Weights of a small GPT-style language model, trained from scratch on English Wikipedia: 6 heads of 128, value residuals.
Each number is 128 + 24 x the weight over its row's rms, rounded and kept within 0 to 255. Layers, rows and columns count from 0. Numbers have three digits each. The size before them is the row's rms in percent of the matrix's.

# layer 6 MLP gate, 2048x768, rms 0.0656, rows 1986-2047, columns 544-575
101:134120141105105120122143102093134085151155127105148182142157112084086091131133109171146116093130
100:134137132133109068132127122145128086145088169125132148146152177124137109156128130134124116171132
106:139097123132096118148110164155126150148158111117143115160102174116125151109132157137134143108129
097:136155099160132127143132118190158135148097102099155148112121097118131153109143098108148143117144
101:112156137168125142100102134127113098144174147116105142124129117132098125128164094172147124131154
100:167144103147157135131091158188161080122153108123113166168138125125116123144162110103181079132116
091:129107128130126143098149130118145092121140122111145119098159124089143135087125136123132111098150
103:104138088124119124105107121143130122149123120167156132128102140122150154132143167124123135131146
090:114079163113110091099134114141107110127133142148138169127104154145119134084128137141112141132147
100:113153146158189120124116101086128131138105147165080119158134090140101127117160156116148124103143
103:136160102089121113154131144167130146138132152109132134097108118140114101071134160155187115132105
102:138104092183114100110125091072113119108187134088174071135121135125171152169075104133154150153136
097:144110153121156177142139142113124158113143129117076159146057130149159147071105147130165136147121
098:100140119117148135112144139127121141097177115147095149121111133161136106112105157115126153162122
090:103152128121144085109101144161140133166108151092140101165171112134151104120151121156142130141166
099:119116128140131098091137138136123134137121130144099146114103138121095111097169117119126095131131
103:138096143120109105128092159144135134159127150159151142133071095126106095166164122120114127162124
092:140129148157130140097142129182071106136128148106098140164071162100141135139147158116162119101136
096:130173093119137142129121126156147111123118139164080168137131141112146115161134146090121085148180
101:146116106081102163099130108109126137106109196180116085115155145105110138117130094130137116121121
100:135121131175122133142108128117142149151139128072125135177170148125098148149147153122142133099116
103:128089115135081159130106151162161131117133130115158134143092110124114146140147129099070152099133
107:103106126155092138161101133150095130149149104147142081108111142130133164152124149120124082135142
098:122114139107130108144129115145094149138118097149128142121116156127119121109113135188152093075137
102:134100152104124142188133127093118155129132098124167148134129124142075128143141110126119136160150
071:142095168140143164155120119127160075133116141185109096156138135110139123124157126107080140095100
098:145069110152136129089153131118103123122161168098104118142103138121115149078175104163132194098162
103:126082141115140119108111096129123146129080122106105140128122111128116141098094142073138149143106
101:095143149103084171084101133128145135129157142133148133144131150094096116167115125146141158149091
098:153125101080122116142119136121100173121159131109131134132141092110137144129137125169096102124138
102:120151117079110145125134140154154113123135150139123169117143154114114099120133163123096137149124
101:137123152122100107087122164129106139141168143123101090135122111105119088136110149088116105093123
102:178155128134108124146144152108126119146147154108064140163096118144125172165130119104115129126104
101:138137119140141136134127107131160136125134102163097129137127117139111136128158147099160141161121
104:160123114123107115162140091172117146135146140133135119102112167122140126110118152132109082147114
106:098136132141124152141140101091134110129124119099129139138117134166123102088121124191103092152087
102:135137145147140147125134146123141127095149139123161110129121159131130145087124093174108129162143
102:160125135117149158152130162182175120082194093124082099102111133138127098110124117118121126171157
098:139107147087112162085122145088121119141103128123156139108135164134121137127132080127132133097117
096:129132123103101153134132133123125171154108121116081159110082159099119152119144141154141139090107
102:123129126077121174115132073149094156122147162134152135150168113120103143114130175118168126139132
097:073099156128130126108162133104120122140126124191156117102116142136124131149173140146120096083139
097:129123134125155086080098099150120111095165132109088123114147121180090149116157108150143140160161
098:114118102125116123110113119118111130097135073171120104151078145128093113117145108140125127121110
101:134128092110132122114155159178100083123133100127185109142146129121166123158164132159157162140126
097:094125056122155102144153156113124089186109138124135127131111143136109145134115127142139128156140
099:128102147152147102113117162094121089103122119094116163133104136155096176067118121144160126162102
102:106177111152123134107111148155122139097082108145114206139107145146094134158156090115059108117116
100:114101127092147133139136113155129149150083118125132130160139167170133082107109118160098125120140
100:113137120129158084181140125111160174155108108086109126091138120131141146102138152142152097157115
097:145143112077153142097153119121143135073157128105165136100119123120169135116086163145114120114135
124:047111142122106103129112122114104122149154114138143136129128158140118079130157119092127143121150
102:112133145128123125129174078120124122116168127130144114147141187151090143098123150158115145104146
098:099124124109146109125115137127141128116155125171102122157161119136118130135110149145097143099085
098:159096122156114114133117133100124138154104173112107146185166097149132133136085110098141106128119
097:116083098139116113113138101102132092090115142104129073139143106167129102143081176095104111136110
098:103133119163132108146125137073110154096135137100089151119117100132130143119135117142102105129131
105:105164132113111131113139112157117146168146107136130119133106127121152165136144134086084096104087
101:079153131103143143112132130124128107128104118163113126114123112128103102107152134098102135101113
104:119156103151128113138136120124106167164129126136097108139133137163123077132121138082118143102152
100:104148121083107107121105164160110075097123110108141110130159158130121163165133125150137123132144
099:136138149121092119141086145132091095140136130131123160143105122136163107131200155103100122149106
# layer 6 MLP up, 2048x768, rms 0.0711, rows 1986-2047, columns 544-575
104:165146161076131160146118096125115127117137117077164131106127133118115123142105112133106137096127
101:145121156111155098133126123154140129139168146109123136126084151120159121118103129127137122099151
099:156150127104141113106138082148128115127091093123164117141123130125175093139148135123130128152142
103:121109100128130147195169130102127162122155145166132102166105114105119125102084091159146109204152
101:140125137125096133109090149123113124093158148103115132109125120149117095125115163127173176150095
100:168131088130139129160107136083147144121112095146148157081165155126146123088111119125145148132135
097:141121113101101144117151151114137138090159135101139130111152096143144151120165150106121122142128
101:146169114099085078104148146132136111155154103156194130164153120143158080139153180121106131112176
087:131147116138105152124119104109113107160112087101113080088141151104157134103143186146110150137121
095:110132148153132126131156165080167137119108098136095117126097105156113145125111135082113087116126
106:110176127136152139135128155171122172156182131148140108145141144156149166170079060124147111120185
104:079140131130174119084118108164146112187144156140165156174167141145127097112132158164083126153140
099:167105117087090077091115112131094099084114095121142146175127140116141149124189123113109126169099
101:081121103162162118114138107083111116129081110107123110159150132114152151120134127104132121150137
090:121126158083142110111121184102108145095132127123147159157129160129136145147136069156147101157086
102:146126121107163183112085142114127090116121139130093176082162094107101109105113126140122136141128
104:116110145095118083051116132135102129145146153171090126149129111142127146111114141129176108152142
093:159116123128108122083131136133180137121142131135148108118155099152150121154096150161108131159097
098:142117115083148166127139082096116107110108134171148157089129119130131122108116111138150090122124
105:122140115077110131128137129157100180092161115143084101113118138146145156130109112129151157156123
100:155096147136177131155109105117139153124111094098139134133116145109143131106135119116131136141130
103:119115165141113164143142150130139101136146133124171134118082155141116096164164113096100132096094
106:105114092129133143133114130085144130104144121128111152119123187103132112122135123152125113113142
093:156107181187119116155084094130125133147145165101121164092142131140125070085157146129163124135171
100:162151138125106127139131095152154161104121127151128113084132128092139159137128150156132133116042
062:116149142109108091123151135100136135108140112098133165141115115130102136120108155150147100174164
100:154157095145148164167078147197111096097089116111127125148149143163135112165103102089105116172146
100:101115121122135134125090137098125111114134113139139123094113118110120146129116127094156140087115
107:108141115099084108097112125112139159140147135121169128133134141102126129112100123146109172133111
095:113116156152163157097126141102127125100109105139147090112096117180118122116135112082139131099126
097:137090116102126133118133125138109119142075083112135139106180114167092132111170120126116143150134
101:166174082082161133133086092078149129130126156143141103124135135094114131124147159092143119099086
099:154142157139133113115136135078110119132113145139099125112135130125165102126146123152157100140143
102:109160109167120110089133144090124121116144129115145122142139149151171116126128131149133123126078
104:154104123168118130091144164119115132089142158127164157168125111143153141058159128132118153161081
107:104166144104125122151114140177123142159126140134116127144148149117144132139158098126094111150147
104:102166135119116131161142131126104161122161143167156129165142185141150128101114134168117088129129
101:154093119122125140159151148169109092121137131102149120107159116101187101108129120108124142117154
101:101149127193110108171128110156164129108146108128103113121157138102130092180127165145102141102130
097:154132110115133139171098141135107119106134138131098127117145111128141101094123126112130102157147
096:064091118163109129101148163121152101144100093161075121133116152108117093125126063137074147168127
098:114073115148170089166129135137151144133134124106116150104130157170128119154127135135097144169096
098:128131140157144065152125118107107079136087164116124117141113118152093176139121148153113144127104
098:132111137113123113162147143155128132142140144143105155125136134125101103178113122126165115128143
093:150151138152159176102132150111106161174138132100134087145119150177115116109165102110085134099134
098:114139114069127115143139148113128140163192103098103127134120111169143161091136096128122169123160
097:119134114141118125142092191111138116132079138106134130130146097097135104116109090103076102113142
099:127123096121201104124135147130163115098161149126128123144117127112128164151139150119130142078136
101:164094109135102158120119132125150136088188136139134127128091101139136155114146086082176126133142
100:141102164118115149165145150143179152117126166137112097124129132118103081142108117088114159145121
102:176099160070148111117102101098132132064115158094140136124145114161103176101124163114140143148105
134:181141121128156146126133120160097117105134112089133128110129104104160187133124132166157118126143
109:112120162156098143113149110126111124093135140121147147177124159160090153096130153133092130146120
106:149119118156123115148133113121128080132140124105155157100119108107154172117145112100124096119113
096:145141139093153150121134145112123135136192093111120160078121139120108162128144172103134147131108
099:128116106114135145103128138095141136155128129084104116095139096143121124155092149128139084140162
096:106107153114125118143087120085135104155110119101112102127116099134124153116141095139139096131144
097:155127145109082097135093106129112118107140181136151122145131162129157142113136100109145134102131
100:128119104139144133131124100134155125126129107137115147133138132124137157170153156140117125149125
105:164123106098139078106093121105112132092082127139135100104119104101135185138177119127121099113134
101:132152136148136128143143165096134139142133099172139084094101111141161120103144125129091171164116
099:120095119116147139096095114089131074123131131112133124104132121108131097089120135123144148160159
# layer 6 MLP down (transposed), 2048x768, rms 0.0259, rows 1986-2047, columns 544-575
103:101160129153137140134124058134165119150109123119103105096141107125119113144141120139120153105114
098:092110130149121144095133174132108103134107152137132135143129096123141168132146166105138146119118
105:133153134123083081119118104086128104116126125086133157128107106132130070169127126160140135110121
105:128150111156122116124126119093137138125110117101157149132122154101161139145124114138139107146131
102:125116151132106125139099140136108114161142136123139114167150158153129150086151110157131120144150
102:081086097159141107126134158073106165133151104152069115114138170173125128137141088091086166137143
099:143092095145127159127147106170082138160126109150105120117159172126120106109147121097118130146120
098:135159132167160134096121080131163107134132180119129132174126123132138137116123120129151148146097
099:139087125105217152117140108175114124106133123131122142126128082165111114085109118120147123085156
100:091129150115141104100104180090106125133156097140139123178093092103146137119088122199121121116137
104:137114099123119083108164140156117144149107126106109106124082140108119167126092131126113125156136
101:148132107126136125138146143143128100116101162126138174109177166108129155172162123110171113109147
099:118114183117063176075102180101148119186118140146141111104112169098118113106135132082129153136091
099:162127133150106126131100126086134124122112136128147165156175114130144151050139127098143144170103
088:143156148159121141128146148127135091125132128153129128134097166120151096109120135128113136125151
102:103114141133097141154126085127151147116113098150134130101113132098158138124087116133120115133128
103:108140100146079132081134095172131099120110107178119162097150128153103123141150122157162143157124
096:136150159105109117124092149146060101074140141138136152138089160146082089103137173106117111125118
096:123124123111115165152146159157105111100118133161163098162141117145122112139107123120172132140118
102:175116124133111141099118135108084148163165082079147089101110151133111133141168155147124108118137
100:115096126139150148133111154164140070128140112150143124146121135095087109091093092123142146119149
105:145167124151075152151168124132154148123170113140095113122114158084169117133132117109086085138148
104:159117125122135086121104139130156153135113126119170145125171134097146121111114123171084124160106
102:145111136130087140132129126134139128086162153103111176138191113156121125085151063099138111131136
091:124131144139103156135149123151129099082100121135166083108127114152125137125164157068135150136108
080:122132130139136140132115115131122112123095115126144116126134126137118112127138144116109117100119
096:120160074149151139137120128136125120110129162110147137119143136177108135124079129134108102156144
099:134124125103135117138140144136099144087122125122089137098135158107062159106108117162084160147055
101:107125109138047128125131102148126136113141136128114109123119098113119121136108125130130181129143
102:140135097148137109149103156098086134186104124131117180109144173158107135155126173181122119141104
097:128152115130089143128126147166141116113101147122147143150168146159127144132141121153139127099124
102:164127121121154140074112138095080168098110134146143161093132136077112160127124155140116139074113
100:145133176109099128138124128096124159119126160140084138124142140139160130140160145111114113117108
100:090086119143124154144115122099118138148105170140137129103125120110140105148135125152134102154142
100:173174122127126116103081115117181124142087145161087151131135132083148134134094163096139091125093
104:068136073119118091084173144101123149122100157086123160141105114115079080158151115147123122112135
103:104089135151120132087138153112122135139113169121105131126120147099155103160122135128100140141109
102:129076146119125142105126175131155120123151166130128150133139124131152130157126126108158132124162
102:107161121126118136144144146147131161131120162103114145148160119144083190166146138137154150172135
100:112115115066155104125157094146112168113146121118150105097133134077152139121072147121081114152093
104:107139133118113179140109138105083141151160117108103162117122186149120106146132118145115129139112
096:067150124159112132133123123105115154160099098129130135146172156135118165129114124136117120134169
100:133135149161120135125164117128151117125153124113161144127109135141116106171105139112119122129149
095:071135151092160162092105066124130137133117102138162117126127143175111129131154102129122125150102
099:099152141088151073131149118134072143107117113134103127164150122116111096092137138145133138101073
098:122149162135124120113088142116121139131131124126137129066108152143140122098177104130079128121139
092:140101131149105095166145140148140173175156090154085130147157102090131104145141176117156125144144
101:121107106124119097138117110121137110150153144102132102099176166139127135145109092103149185121111
100:114115122128124114145087122200104134142140120157108142168122158087125170123135138130160162155119
092:090128124151145140142115084148130146090146128153125141146104157107133131071114150123117139158101
102:140153132169146094171152135131157151124145110166142131082088130122133110092099164094126091117102
123:109144103157132179168135111148132107118123104123138088092143085110159136140119157145109094096090
108:100125114158130180126115158121150109158132107135123141124142121118144106113146114139107114137188
104:136108144115138135110094129135096134141143118082112124094146103144144109107182118111117134146150
092:097144138104079167137086139132133142162137097144180161137095146129147132156136146105160128141137
096:106121141125125138139127165119138140143145131102151087124135107084166161150163098118141148112121
101:111139132219091121133107128110162161180122116138124075110117106149114132137148106133108109120147
104:160122148140179144111142162093156163169122150079096097121089132119117095138184165162092127176156
102:119142144138142119117102125083107150169067122122113137106128140079126150105126104121114119131176
104:115157160116115137154111140062118111176127089103100161159158157123150086127133120114138096114144
102:109100100122146118151138146113085075180146086136122098123094131151129136086124150112115110134142
097:146103126133125069123100133119126126189117134125121156127118133120144101101123153126137139145127